Weights of a small transformer language model: LayerNorm before each block.
Each number is 200 + 30 x the weight over the matrix's rms, rounded and kept within 0 to 999. Layers, rows and columns count from 0.

# k: layer 6 attention key, 448x448, rms 0.0234, rows 67-119, columns 320-383
# q: layer 6 attention query, 448x448, rms 0.0234, rows 68-119, columns 320-383
k67,254,217,151,215,215,168,211,194,166,229,182,178,225,134,208,241,235,143,227,220,182,206,228,222,186,146,132,197,205,214,199,220,230,207,217,199,212,203,206,174,214,232,195,254,209,210,145,176,187,243,158,132,162,183,231,233,180,225,187,248,162,207,226,161
q68,203,242,177,207,177,168,194,204,231,164,218,205,152,243,191,187,203,207,205,214,229,225,173,215,191,200,192,204,203,246,204,215,151,229,201,202,189,180,219,207,136,225,111,164,234,175,238,173,234,157,222,208,150,201,146,231,198,195,267,217,216,220,226,156
k68,186,167,201,230,171,219,138,208,171,189,227,217,178,288,205,244,243,186,153,175,209,222,154,246,202,238,185,181,238,187,176,220,159,229,194,173,239,241,233,186,183,193,151,233,253,224,266,173,212,176,183,195,166,248,167,177,194,208,194,241,236,247,199,154
q69,186,189,201,212,190,187,213,215,189,194,225,234,199,189,189,190,160,206,209,237,184,128,153,233,257,212,186,228,231,216,175,224,215,227,183,190,207,229,190,210,252,208,175,171,174,191,248,226,240,219,229,141,186,202,250,193,164,185,177,195,175,213,185,180
k69,237,134,225,239,165,240,173,248,249,219,206,252,180,227,221,176,191,176,199,226,271,167,176,225,225,193,166,196,180,237,210,219,264,203,210,175,159,210,236,175,210,213,183,207,183,182,146,214,178,160,208,152,128,213,210,218,192,194,198,252,176,255,205,176
q70,197,226,238,186,188,226,175,188,210,209,183,225,192,254,148,232,217,183,171,189,180,188,172,233,202,215,199,233,198,197,202,163,220,206,205,201,195,181,248,158,188,198,233,233,199,202,246,227,151,182,205,165,179,224,209,202,192,231,231,225,212,227,186,213
k70,187,196,249,171,233,165,228,196,183,239,157,266,251,227,142,199,266,175,197,183,171,268,194,248,202,185,201,214,175,189,224,228,196,213,204,226,193,174,213,173,187,180,173,175,188,216,186,190,182,195,165,187,177,171,205,185,205,215,215,210,170,201,216,217
q71,174,189,260,180,179,194,201,180,170,195,214,167,196,208,221,199,190,246,216,181,172,200,205,209,175,194,193,216,243,179,233,179,176,245,148,206,186,208,209,166,217,224,221,173,212,226,210,167,199,235,168,136,217,233,181,223,190,179,210,188,174,198,206,186
k71,172,255,200,169,191,194,159,189,205,182,227,206,224,175,229,184,180,140,246,174,213,210,244,166,155,193,191,241,165,154,230,203,185,283,172,184,228,161,206,196,187,227,203,167,169,192,243,179,281,192,164,171,233,169,236,158,212,176,150,175,199,178,167,171
q72,229,178,220,147,209,167,206,228,251,193,212,177,193,200,206,234,183,188,207,184,195,157,205,208,232,228,198,183,171,198,207,201,217,211,245,163,159,187,149,168,213,209,210,170,201,224,203,192,162,149,153,221,179,212,179,201,178,191,188,206,237,207,172,267
k72,177,209,209,188,207,236,188,152,166,242,212,248,214,183,226,225,180,178,235,183,246,211,216,233,253,216,250,214,144,240,211,230,205,242,231,174,131,217,183,175,186,176,189,161,209,207,177,202,190,188,189,256,160,219,225,171,136,220,169,203,230,227,208,258
q73,235,233,192,208,196,264,232,225,179,196,175,249,207,236,226,185,205,194,187,172,239,203,181,180,192,184,183,199,214,149,202,195,203,211,196,254,132,201,242,171,195,206,228,203,219,189,196,225,213,166,177,160,200,160,144,198,193,214,205,219,178,160,202,194
k73,216,220,119,196,191,225,262,215,147,180,201,215,239,247,196,181,216,206,192,162,234,217,156,242,269,228,192,183,250,226,238,210,264,183,137,158,180,176,200,165,180,220,220,215,273,185,190,172,198,199,153,161,188,229,246,206,200,244,146,239,212,192,194,216
q74,205,217,175,173,183,200,251,204,173,185,184,256,240,226,193,222,221,194,246,192,256,211,254,209,155,230,154,187,158,179,194,238,144,170,179,216,175,210,229,189,223,167,210,183,212,202,158,193,228,216,192,231,232,183,128,156,210,203,161,190,222,165,209,132
k74,188,221,220,193,205,255,250,193,199,233,209,210,237,214,199,244,284,234,236,160,206,238,172,195,213,159,236,127,176,215,237,179,235,219,216,223,210,173,247,248,214,209,244,243,193,197,156,203,221,224,189,198,229,168,191,178,182,217,250,197,246,231,219,145
q75,181,161,156,191,179,221,135,257,234,129,186,181,213,148,216,182,190,227,178,252,245,198,226,157,213,221,211,200,174,241,161,233,182,226,187,194,187,213,171,226,233,234,227,196,209,207,235,191,198,254,199,190,207,216,153,217,173,206,208,190,165,205,219,165
k75,220,224,173,180,272,182,180,204,197,176,209,199,213,149,242,185,267,150,199,193,217,191,184,170,224,245,274,201,215,218,203,230,202,184,173,192,150,190,201,194,224,206,195,173,176,251,184,208,228,201,172,198,236,237,198,187,167,201,251,214,187,192,185,170
q76,266,201,208,229,185,153,226,194,176,178,224,204,233,159,208,210,218,211,197,253,195,197,244,212,203,201,242,145,155,222,248,175,190,158,220,217,212,185,172,216,207,297,245,258,146,220,226,216,216,273,173,188,237,235,235,140,238,217,189,214,204,192,168,228
k76,248,196,235,226,182,207,209,135,234,194,169,213,223,204,211,216,150,264,199,222,190,182,234,208,201,220,190,119,179,146,228,226,166,198,208,190,217,110,193,215,220,197,195,186,193,206,188,168,176,284,206,195,226,275,264,179,188,242,183,238,260,207,219,218
q77,156,188,242,183,232,193,219,205,197,146,146,168,234,221,198,194,259,140,163,210,225,231,160,224,154,204,181,204,185,108,251,206,228,203,145,179,166,253,208,178,194,185,233,201,235,155,179,197,199,191,203,192,173,193,142,168,193,196,252,160,220,169,152,229
k77,181,183,269,186,221,208,164,242,173,143,201,141,227,202,229,166,216,177,195,204,243,194,217,213,238,166,198,197,174,186,209,168,270,177,134,156,211,245,209,187,163,214,186,134,249,259,193,215,193,255,222,259,201,203,189,240,233,183,223,156,212,199,217,187
q78,192,186,248,198,179,211,170,167,151,263,290,155,199,194,162,154,133,246,220,229,207,211,171,176,202,240,199,235,232,188,177,189,171,219,188,263,176,179,233,200,211,226,182,214,224,193,208,178,201,188,210,223,207,133,187,218,191,216,175,210,190,184,220,192
k78,191,262,156,232,213,261,207,177,216,225,246,202,240,209,159,133,189,161,176,192,206,206,216,158,233,170,207,218,245,220,229,189,223,240,179,250,165,172,192,259,220,215,164,201,205,141,236,233,240,147,213,219,185,179,201,201,224,218,164,197,156,244,181,221
q79,187,187,186,248,199,229,185,186,214,184,185,219,189,164,209,219,160,261,179,232,217,274,227,200,203,221,228,195,170,280,194,228,256,203,128,189,207,222,158,217,191,188,202,195,192,186,230,214,254,267,240,182,159,187,185,181,186,158,221,193,187,258,215,221
k79,205,234,240,213,213,205,211,146,210,170,214,218,199,222,157,254,134,140,203,204,194,213,179,219,178,232,207,195,134,231,191,180,202,180,164,243,245,191,164,179,141,205,187,191,197,238,198,215,237,187,192,168,176,195,227,225,204,207,176,196,242,269,196,238
q80,153,148,192,150,215,188,200,270,183,200,171,231,230,188,249,243,156,227,204,167,212,173,215,219,222,205,210,194,191,146,241,219,169,195,206,252,199,211,221,205,184,205,214,212,156,211,151,166,223,244,180,205,211,216,164,205,233,215,192,180,230,161,231,250
k80,202,118,219,238,224,167,154,217,248,199,209,201,148,215,175,160,219,237,183,122,235,197,194,227,203,239,205,170,189,214,260,149,247,210,184,228,207,183,208,198,232,237,209,218,192,207,184,212,242,225,197,206,213,233,164,239,242,216,181,200,165,113,229,191
q81,181,237,249,181,196,201,198,217,205,190,225,228,214,168,207,214,265,212,244,174,229,164,164,172,186,234,236,221,201,239,189,214,197,220,187,196,203,201,204,171,223,175,199,184,159,206,230,163,191,181,165,199,207,211,236,236,171,195,202,216,172,198,190,178
k81,176,256,231,127,178,167,214,204,135,208,162,184,204,187,179,208,190,220,237,185,222,216,178,199,186,137,223,220,225,150,254,202,216,219,173,242,234,201,259,146,220,219,182,165,196,185,204,212,222,166,230,267,191,197,205,223,155,169,152,249,209,193,215,213
q82,230,195,135,189,198,196,193,207,181,161,168,183,215,238,225,178,245,209,209,224,148,149,186,209,177,214,250,195,179,193,173,187,213,226,248,206,212,197,169,125,212,248,172,208,180,185,184,188,238,191,181,209,219,237,184,197,226,220,215,208,170,192,215,190
k82,168,175,173,241,198,200,197,141,237,246,181,179,185,123,150,168,187,214,190,194,201,211,178,182,191,180,192,171,208,229,216,213,219,240,190,161,212,176,141,204,215,273,242,206,203,225,212,198,197,212,245,189,237,202,164,202,200,199,214,184,185,213,175,179
q83,233,204,145,194,149,194,194,237,194,173,233,243,208,177,203,240,210,211,247,199,213,176,252,198,173,159,182,239,204,249,203,265,237,205,229,207,227,210,222,204,184,205,177,185,203,227,169,194,200,203,161,223,181,242,201,193,188,218,204,190,134,186,175,179
k83,153,187,173,235,167,151,137,194,184,195,224,195,215,197,201,226,166,181,157,189,186,201,159,194,187,200,217,217,227,186,118,246,209,197,176,209,176,276,129,186,187,216,238,213,200,207,210,223,174,178,210,213,175,237,101,143,245,261,178,168,173,185,214,190
q84,221,218,185,213,128,164,268,216,161,175,214,167,205,192,160,148,242,194,156,193,209,185,210,255,206,191,208,227,211,273,215,192,176,210,156,181,250,198,192,218,179,166,192,187,173,211,223,213,235,192,188,140,194,162,204,223,248,173,175,234,194,188,229,161
k84,139,236,176,218,189,183,225,176,160,207,215,203,165,175,228,118,245,209,186,212,196,178,208,240,255,176,170,214,194,235,185,186,183,232,195,190,201,264,209,188,210,203,160,251,175,264,184,211,212,244,156,143,223,151,191,214,244,221,180,220,162,146,207,236
q85,187,164,153,183,204,204,184,187,237,208,160,203,213,149,197,233,203,251,154,197,255,192,256,215,207,212,184,119,226,211,154,233,200,146,224,173,192,209,223,228,170,159,198,198,210,211,190,188,155,212,215,177,219,198,176,231,180,198,243,223,204,191,203,202
k85,195,159,168,197,200,189,184,187,243,231,203,215,266,209,127,191,221,209,191,148,170,176,225,202,165,157,210,199,138,121,181,248,209,214,148,230,226,176,186,232,175,142,202,232,189,123,222,171,180,224,234,167,261,235,221,236,233,203,215,209,166,168,201,180
q86,198,214,201,237,247,224,220,186,182,198,141,182,156,206,224,151,189,225,225,197,162,164,231,179,166,297,171,253,184,223,207,217,164,188,163,175,219,193,190,173,168,215,164,228,161,202,229,229,163,188,182,155,202,234,247,153,210,195,223,259,153,267,201,205
k86,186,187,204,208,228,202,244,174,213,255,250,235,245,234,255,184,213,239,241,207,220,211,230,196,193,279,215,200,208,174,194,216,184,229,176,241,143,205,195,164,186,161,179,180,207,199,230,172,240,242,218,211,245,188,265,188,258,186,205,202,181,240,230,200
q87,227,207,215,183,212,194,207,175,200,225,210,198,221,174,227,202,190,201,213,218,217,204,221,176,220,185,220,182,190,225,229,253,213,239,187,185,216,197,267,242,190,222,151,149,164,163,156,152,212,192,233,195,211,191,252,234,206,209,219,180,182,251,205,217
k87,191,211,214,194,197,187,214,174,207,219,239,193,194,173,231,183,231,204,232,213,210,174,187,215,219,185,213,198,221,213,153,186,170,196,232,220,167,174,184,319,199,211,237,175,159,207,122,188,216,185,219,233,175,183,288,160,225,168,230,187,152,171,176,222
q88,275,265,217,225,200,187,194,263,171,254,214,246,226,194,215,180,140,216,187,206,187,170,228,258,229,260,184,234,209,197,182,184,172,206,186,210,254,225,216,144,209,164,196,157,199,181,259,196,193,221,197,138,230,224,205,212,215,255,186,173,189,222,224,201
k88,191,215,173,192,202,230,206,231,204,204,229,241,204,226,210,188,192,216,268,183,194,182,193,163,191,233,218,191,177,197,210,160,188,184,179,163,184,229,209,169,188,154,194,192,244,209,195,199,234,244,208,165,230,156,208,187,251,190,228,226,239,210,181,178
q89,211,159,238,203,203,202,259,227,253,234,145,219,183,178,193,199,218,222,210,171,186,223,231,184,175,169,171,196,193,186,230,239,189,174,194,189,138,197,155,235,162,251,174,171,182,243,208,212,212,227,265,199,183,156,243,156,176,168,146,158,195,161,205,221
k89,209,191,202,206,212,201,171,196,205,219,152,254,227,172,202,182,218,256,198,109,197,228,166,223,229,200,197,212,170,198,189,173,168,206,188,208,188,232,213,191,209,190,229,196,199,204,160,154,163,237,221,179,212,222,197,181,197,190,194,134,165,143,128,193
q90,137,207,150,242,178,182,178,213,148,158,217,190,188,184,236,227,212,224,205,207,260,180,164,210,187,222,278,218,254,223,167,204,235,181,226,183,181,170,248,192,181,233,244,198,222,183,174,202,197,189,222,219,176,276,160,219,205,156,197,197,189,216,216,185
k90,215,231,204,184,136,215,148,209,207,189,190,188,210,173,247,223,228,218,188,155,241,172,216,221,192,222,181,196,213,139,179,184,197,183,259,199,234,178,195,223,212,184,224,174,222,189,158,235,188,212,195,230,152,230,233,184,200,202,171,149,201,193,183,188
q91,176,141,176,186,160,183,210,204,190,188,229,194,207,180,206,229,217,187,214,185,162,173,132,215,146,243,187,166,204,207,210,201,166,178,190,234,155,206,194,126,161,158,171,189,207,211,229,233,188,222,212,155,205,141,230,155,221,177,201,185,174,197,265,204
k91,226,165,204,183,187,198,252,206,173,202,194,234,201,233,245,140,160,224,219,178,169,182,227,243,209,249,162,153,163,195,225,168,177,193,225,207,169,163,182,220,104,170,246,171,208,209,205,209,222,240,169,199,230,152,194,179,188,204,239,229,220,190,237,223
q92,203,230,209,167,193,187,172,244,218,208,206,169,194,226,164,220,162,191,179,239,203,188,152,220,247,197,218,235,204,203,177,163,175,197,237,171,216,163,201,148,176,222,189,231,210,163,204,208,227,187,163,222,191,183,184,175,180,210,159,269,191,219,204,168
k92,211,232,221,224,230,167,209,210,240,210,223,171,190,179,178,229,176,173,193,237,248,142,177,232,219,227,221,195,120,173,250,233,202,151,196,179,195,228,196,141,170,225,176,207,125,143,213,186,133,171,160,209,132,176,192,182,174,237,183,229,206,196,194,211
q93,208,183,159,208,205,185,194,239,192,188,222,265,211,207,211,190,188,170,186,159,222,195,195,210,219,202,211,147,204,177,197,161,210,197,247,165,148,199,180,221,182,191,195,176,224,201,201,197,189,218,222,183,224,173,257,229,191,162,166,182,194,171,168,153
k93,219,157,204,245,197,240,188,239,158,283,231,228,144,164,230,184,184,173,209,161,237,185,161,231,204,177,209,189,171,222,228,151,195,210,255,142,172,176,208,146,200,207,178,172,269,270,201,141,223,203,217,242,207,222,181,196,177,193,140,268,162,174,269,170
q94,190,203,196,215,216,225,228,244,179,189,214,209,156,244,208,171,207,154,145,180,228,191,170,202,240,265,263,219,170,259,190,182,252,251,194,190,185,192,224,161,211,169,230,229,184,246,203,229,190,110,177,198,177,219,220,179,178,206,251,157,199,179,228,190
k94,199,178,206,177,256,189,184,200,205,199,189,193,159,209,153,204,185,184,187,206,140,184,133,187,187,127,174,205,237,235,192,174,183,219,211,202,199,193,190,156,271,191,178,167,179,218,215,200,190,180,239,173,207,248,207,123,278,194,232,191,172,183,205,231
q95,190,187,229,211,204,208,218,260,209,241,197,253,225,177,181,171,187,234,173,211,159,179,159,254,211,172,239,181,233,236,232,159,181,175,219,219,141,245,192,206,202,218,232,173,173,149,202,273,250,181,189,213,171,163,196,212,184,196,214,161,188,190,209,155
k95,225,194,141,206,160,167,227,217,217,194,256,242,230,185,211,223,115,199,180,229,179,211,189,210,240,164,220,191,228,212,267,178,190,149,289,206,204,211,220,164,245,203,247,182,223,241,160,197,192,195,192,189,215,247,191,204,195,207,174,241,245,231,181,114
q96,218,194,133,217,203,167,216,193,277,220,202,231,197,209,246,224,232,173,260,188,213,232,252,196,170,246,188,215,184,219,207,249,217,253,207,188,139,198,202,149,222,193,160,213,156,200,170,218,247,182,158,182,253,187,213,206,190,198,175,245,231,227,207,188
k96,242,163,157,202,214,210,162,223,266,223,193,202,202,154,158,204,227,228,220,126,266,206,240,190,152,228,179,188,177,179,222,207,200,177,216,164,121,191,212,150,223,212,176,251,201,205,147,251,155,207,195,157,172,209,225,203,229,173,226,193,207,217,177,217
q97,197,166,134,190,233,205,181,193,170,235,221,188,207,230,199,159,269,172,201,204,165,255,151,184,172,184,185,146,193,220,220,218,226,178,208,258,201,100,176,207,194,193,169,228,239,192,199,236,205,185,195,173,188,233,224,212,204,247,199,239,214,193,193,171
k97,154,191,120,184,209,255,208,223,122,195,188,185,250,243,203,169,186,152,267,198,207,218,208,159,186,169,222,189,197,209,195,202,192,242,226,208,188,159,232,248,187,148,189,248,229,164,145,187,214,198,182,155,243,201,141,166,192,172,178,218,214,165,222,177
q98,182,138,211,179,188,208,191,170,211,205,196,181,210,223,188,210,195,183,181,200,218,238,221,156,207,202,117,185,224,198,206,149,212,189,187,214,222,152,205,202,166,186,228,200,164,252,150,218,204,239,176,220,202,215,191,131,215,201,178,174,148,247,186,223
k98,186,210,208,161,197,196,176,164,167,190,195,171,196,216,200,203,232,212,202,159,223,223,208,164,222,214,212,204,221,192,204,237,156,169,191,204,258,184,220,169,198,204,199,209,194,213,202,204,205,247,175,203,164,197,214,166,179,161,221,213,230,224,211,239
q99,194,210,197,199,199,170,213,207,202,209,186,197,179,173,182,187,189,260,209,159,192,215,166,164,251,138,198,165,164,201,159,248,212,250,201,179,176,227,231,216,210,249,204,219,169,213,160,237,214,218,155,191,185,163,186,199,209,205,218,226,217,185,210,210
k99,203,162,178,241,208,205,210,240,184,226,194,225,211,197,188,153,189,258,187,217,250,223,189,226,228,171,170,245,172,187,174,270,208,236,201,190,187,240,200,194,200,281,187,166,172,114,178,211,252,179,151,211,181,209,207,224,190,128,201,213,229,202,131,185
q100,219,212,174,151,154,218,228,186,166,193,170,215,206,214,174,183,163,203,204,223,184,198,222,205,196,194,243,220,174,171,240,199,153,176,170,197,174,246,218,166,182,229,199,200,208,138,196,194,188,180,214,232,185,196,237,181,211,180,246,175,213,206,243,180
k100,186,222,155,191,176,208,171,215,183,187,176,189,205,204,183,205,222,161,183,162,167,187,186,206,154,158,209,232,180,189,212,203,231,194,234,112,223,177,241,176,185,200,199,221,234,146,204,212,228,208,180,137,174,189,191,150,224,183,195,182,155,214,262,166
q101,152,261,207,214,252,260,179,207,193,181,196,191,204,222,156,159,180,183,199,199,190,200,244,209,233,182,234,186,192,196,200,188,200,214,193,163,183,211,236,183,206,155,186,226,164,187,215,250,170,195,198,154,186,224,172,191,262,201,172,170,157,220,214,195
k101,141,189,198,215,215,220,166,191,248,154,190,270,166,208,196,208,191,223,214,231,201,209,211,195,181,202,199,213,198,192,193,196,189,193,220,197,159,232,235,231,193,226,224,233,250,214,249,204,214,259,188,173,272,169,200,158,268,147,205,198,196,194,169,191
q102,152,250,166,178,164,159,182,203,183,192,237,180,200,241,201,203,175,202,204,204,166,181,259,186,240,194,237,229,200,234,135,181,195,189,224,232,192,198,212,197,201,193,237,179,195,193,261,212,226,174,164,181,247,251,192,244,178,137,199,195,222,202,176,175
k102,208,215,186,190,206,131,180,236,197,196,211,189,184,234,189,191,143,275,149,193,182,223,209,149,197,206,196,189,198,210,146,196,175,170,211,207,182,209,169,210,249,218,270,197,149,184,221,171,241,131,193,209,251,207,185,187,193,216,172,215,214,196,202,258
q103,169,195,203,195,198,231,197,191,236,161,238,172,223,166,215,188,182,132,215,164,223,221,189,178,176,201,175,202,153,206,224,218,225,184,215,148,167,188,251,211,198,220,222,220,203,247,189,243,226,195,207,210,224,174,202,191,165,203,203,202,232,171,181,201
k103,193,230,153,237,187,235,208,159,155,129,215,232,219,176,196,161,182,189,194,191,203,215,133,190,205,157,192,203,174,191,196,182,232,209,158,215,204,192,220,237,199,199,153,189,198,194,159,227,171,212,191,167,216,238,239,222,218,223,201,244,171,176,172,195
q104,226,162,158,188,224,236,213,211,207,194,212,197,117,211,204,201,251,196,196,179,191,226,170,160,235,220,226,223,195,138,259,186,216,230,198,145,184,212,216,219,169,181,234,263,191,182,215,240,154,185,170,220,157,188,235,182,225,183,201,209,217,194,204,236
k104,235,154,199,182,195,186,238,221,196,187,202,221,140,192,208,191,223,232,210,207,188,160,178,228,198,198,252,221,245,178,212,140,161,224,218,207,199,179,259,180,187,203,224,228,164,197,190,188,192,173,173,224,185,159,220,174,196,190,213,227,181,135,265,187
q105,214,214,180,211,207,161,209,265,233,186,179,210,168,162,180,229,225,230,211,181,207,192,234,218,225,166,243,206,155,232,217,170,168,202,177,181,191,216,264,178,195,235,251,190,187,153,239,221,203,192,214,226,228,195,214,238,160,195,248,241,233,258,179,197
k105,223,236,188,172,210,175,207,218,213,203,160,152,222,145,216,200,241,243,212,221,179,196,182,230,230,198,217,205,150,232,191,184,206,238,198,198,170,186,234,191,205,263,230,227,235,181,266,207,200,219,237,176,215,193,203,225,182,223,213,210,237,192,231,226
q106,180,209,206,267,214,219,212,242,160,191,221,200,176,191,213,205,167,201,205,261,200,162,210,205,153,222,152,207,186,215,203,139,187,185,193,187,174,233,171,207,184,149,191,196,222,207,195,191,212,177,215,195,216,238,178,177,200,143,188,240,207,137,200,233
k106,179,258,171,232,183,230,160,196,209,202,241,204,181,230,135,165,176,173,226,229,245,190,188,182,182,219,247,202,223,208,188,196,218,233,185,181,157,168,171,107,156,198,171,237,169,172,178,190,258,162,217,225,157,203,245,171,231,222,250,248,177,225,156,198
q107,178,211,181,301,202,219,217,230,161,177,156,259,231,134,211,160,205,268,196,201,200,171,140,188,218,186,171,198,208,226,175,186,132,243,198,184,196,230,186,203,191,196,199,157,212,203,231,215,259,230,187,168,208,156,194,239,199,194,190,149,193,204,177,179
k107,191,235,205,256,255,261,201,205,179,159,196,215,191,154,159,187,232,173,172,138,211,201,215,148,163,168,235,177,178,157,228,170,192,195,225,186,235,138,267,204,197,202,212,219,180,186,208,134,160,225,162,135,184,204,176,165,217,154,206,193,191,185,193,250
q108,169,242,187,144,174,229,193,201,171,211,227,272,203,207,149,182,184,188,208,208,203,185,193,239,238,217,206,142,205,210,188,193,176,173,194,222,242,172,177,180,191,197,159,199,177,159,179,173,234,169,190,189,160,192,235,181,226,208,193,211,244,209,223,183
k108,183,229,198,187,231,192,185,174,184,204,189,247,213,254,206,227,194,163,193,183,149,233,199,135,209,230,237,204,183,235,176,222,202,250,185,185,204,192,211,167,193,232,209,206,202,209,128,231,215,181,163,179,146,190,210,223,219,214,214,153,231,229,129,204
q109,212,154,227,213,216,205,240,210,203,191,198,226,189,192,159,136,168,202,233,181,180,185,176,189,233,162,188,227,177,212,226,174,142,218,170,214,120,211,182,239,187,201,200,184,219,182,195,171,210,156,179,177,235,183,160,239,228,242,200,238,170,224,200,190
k109,223,169,204,185,212,152,289,185,215,213,209,232,226,230,163,97,156,174,201,189,173,170,166,202,213,164,198,198,169,203,208,153,173,214,194,201,114,171,130,219,198,236,216,170,211,201,222,210,217,154,213,173,190,213,149,179,230,244,208,207,225,146,206,169
q110,217,191,213,184,177,163,204,229,163,227,186,171,224,215,178,198,163,184,171,241,197,261,147,204,239,161,249,207,233,257,183,189,194,201,198,204,206,214,173,230,224,182,226,184,181,179,158,234,107,231,208,218,175,171,182,195,190,236,250,204,210,172,189,197
k110,196,185,189,169,235,227,189,207,197,166,173,231,256,285,110,195,216,177,154,217,206,196,190,213,228,191,220,202,272,228,219,260,197,188,192,198,238,194,160,231,173,208,161,182,221,223,198,200,166,190,258,239,174,173,112,223,191,237,200,198,209,193,193,215
q111,207,193,223,186,211,182,164,175,203,186,209,167,144,234,217,260,150,176,172,170,175,226,227,197,214,196,217,206,201,176,215,202,197,211,172,233,196,253,148,192,207,195,198,188,225,226,213,232,199,177,215,195,208,169,187,193,219,198,227,240,281,203,125,165
k111,190,219,201,190,178,186,144,208,203,241,202,215,146,182,217,207,205,166,216,206,202,190,171,154,191,134,229,218,190,200,215,201,188,137,163,248,202,156,194,165,204,211,245,228,176,213,232,252,176,200,176,237,200,122,202,206,229,185,196,184,201,127,174,215
q112,200,218,202,188,206,152,199,185,188,182,167,210,215,217,169,147,214,202,217,187,156,213,141,205,161,162,242,219,184,225,212,198,185,190,205,260,242,231,199,202,200,208,165,143,217,205,222,158,193,152,152,193,229,245,182,218,228,189,233,209,179,232,190,178
k112,204,204,242,153,217,138,216,210,267,179,191,218,184,230,150,201,154,196,183,202,153,190,135,209,200,165,192,247,227,194,179,194,145,172,228,212,168,201,166,193,261,185,148,181,206,191,216,152,242,146,173,229,245,177,138,250,206,222,217,191,233,191,212,207
q113,261,184,197,170,186,181,218,168,232,209,188,171,167,206,202,232,236,201,182,217,202,148,195,139,231,200,224,169,205,146,204,228,192,173,204,161,214,158,146,153,223,162,218,157,204,214,158,159,157,202,201,214,227,181,191,220,221,236,170,216,210,229,269,273
k113,242,219,165,217,218,241,209,216,260,178,228,190,149,141,225,214,166,180,191,204,243,174,153,192,230,200,208,189,249,183,186,157,174,148,187,222,177,211,186,193,199,196,210,182,214,210,255,156,178,187,219,158,168,207,199,208,203,205,188,171,177,239,187,236
q114,168,220,181,161,162,209,208,189,153,236,188,173,225,210,189,165,165,189,200,160,248,184,191,179,168,121,238,179,206,153,164,195,200,191,252,277,189,171,208,221,181,253,237,203,214,193,152,211,190,209,167,207,199,163,174,219,200,206,172,236,217,177,157,188
k114,179,250,177,236,151,173,223,240,166,181,220,216,187,202,162,170,170,226,230,196,219,162,220,147,235,178,166,206,232,187,216,197,225,179,227,234,182,222,225,204,174,220,193,213,229,125,155,167,228,201,243,224,180,215,228,276,211,197,218,142,209,181,192,174
q115,210,164,171,181,202,198,220,215,236,209,199,201,200,188,248,201,166,206,169,159,196,195,217,207,167,184,221,179,216,210,206,188,212,182,202,156,177,181,210,193,202,176,271,196,211,177,146,176,222,162,192,217,163,253,198,166,196,228,227,157,194,147,157,198
k115,170,142,165,201,183,181,242,198,226,238,224,169,228,167,211,201,206,240,197,194,195,178,240,174,187,236,242,225,213,234,184,190,168,215,244,218,221,185,169,202,166,230,218,219,213,137,215,244,255,201,194,142,200,252,262,177,185,249,182,173,199,163,161,160
q116,266,125,173,209,181,234,190,191,210,265,231,134,165,184,182,192,175,184,154,172,150,226,212,183,217,207,173,169,203,160,197,241,202,153,201,218,221,179,160,203,241,207,191,204,204,256,189,197,134,207,203,192,231,162,166,171,217,227,247,164,190,149,185,159
k116,240,213,172,176,181,118,186,160,172,259,183,207,152,157,205,157,192,204,200,181,215,144,164,209,167,206,202,242,193,168,257,174,163,184,176,216,168,192,190,172,216,215,209,194,167,254,252,206,240,214,222,205,204,160,195,252,225,235,175,137,183,246,148,170
q117,161,231,200,218,210,191,187,202,230,195,176,176,112,194,195,185,192,150,202,208,218,218,183,170,238,245,222,198,191,156,197,228,202,218,181,165,202,204,212,191,174,186,198,240,179,192,209,228,179,209,206,167,203,169,181,185,228,200,220,184,212,191,156,207
k117,174,155,166,159,210,211,195,161,197,206,211,133,139,235,185,181,200,163,234,208,214,247,153,172,236,180,225,200,197,189,190,180,184,160,245,209,214,203,199,168,201,149,197,199,257,188,160,181,174,247,175,209,209,166,180,237,234,193,236,172,197,169,205,197
q118,266,184,173,211,181,191,265,177,194,184,238,216,219,204,203,202,218,192,171,138,185,206,211,177,203,199,201,218,179,196,229,142,172,230,222,183,200,188,181,216,242,193,216,190,217,250,221,255,257,177,205,166,212,225,157,168,210,237,155,164,208,174,211,177
k118,211,150,159,225,236,167,214,202,195,222,228,308,203,201,183,248,194,169,173,148,184,172,201,183,220,187,190,199,176,181,240,155,227,198,204,215,157,221,166,211,210,120,234,197,228,213,224,228,212,218,205,197,187,228,227,174,217,244,216,195,157,236,197,200
q119,172,282,195,207,183,227,185,198,226,204,213,226,188,203,201,206,245,227,166,159,210,218,228,238,172,141,217,207,157,179,163,254,248,224,201,194,183,178,174,242,152,214,146,195,206,205,215,219,186,170,223,152,232,185,196,234,224,189,262,189,228,210,205,213
k119,206,239,203,152,136,218,168,184,240,203,183,180,157,205,157,200,174,232,141,260,188,200,259,176,235,158,163,187,174,202,173,192,250,171,167,217,184,167,184,237,177,189,204,210,248,223,165,205,171,205,219,224,266,181,222,199,215,140,224,217,217,247,237,214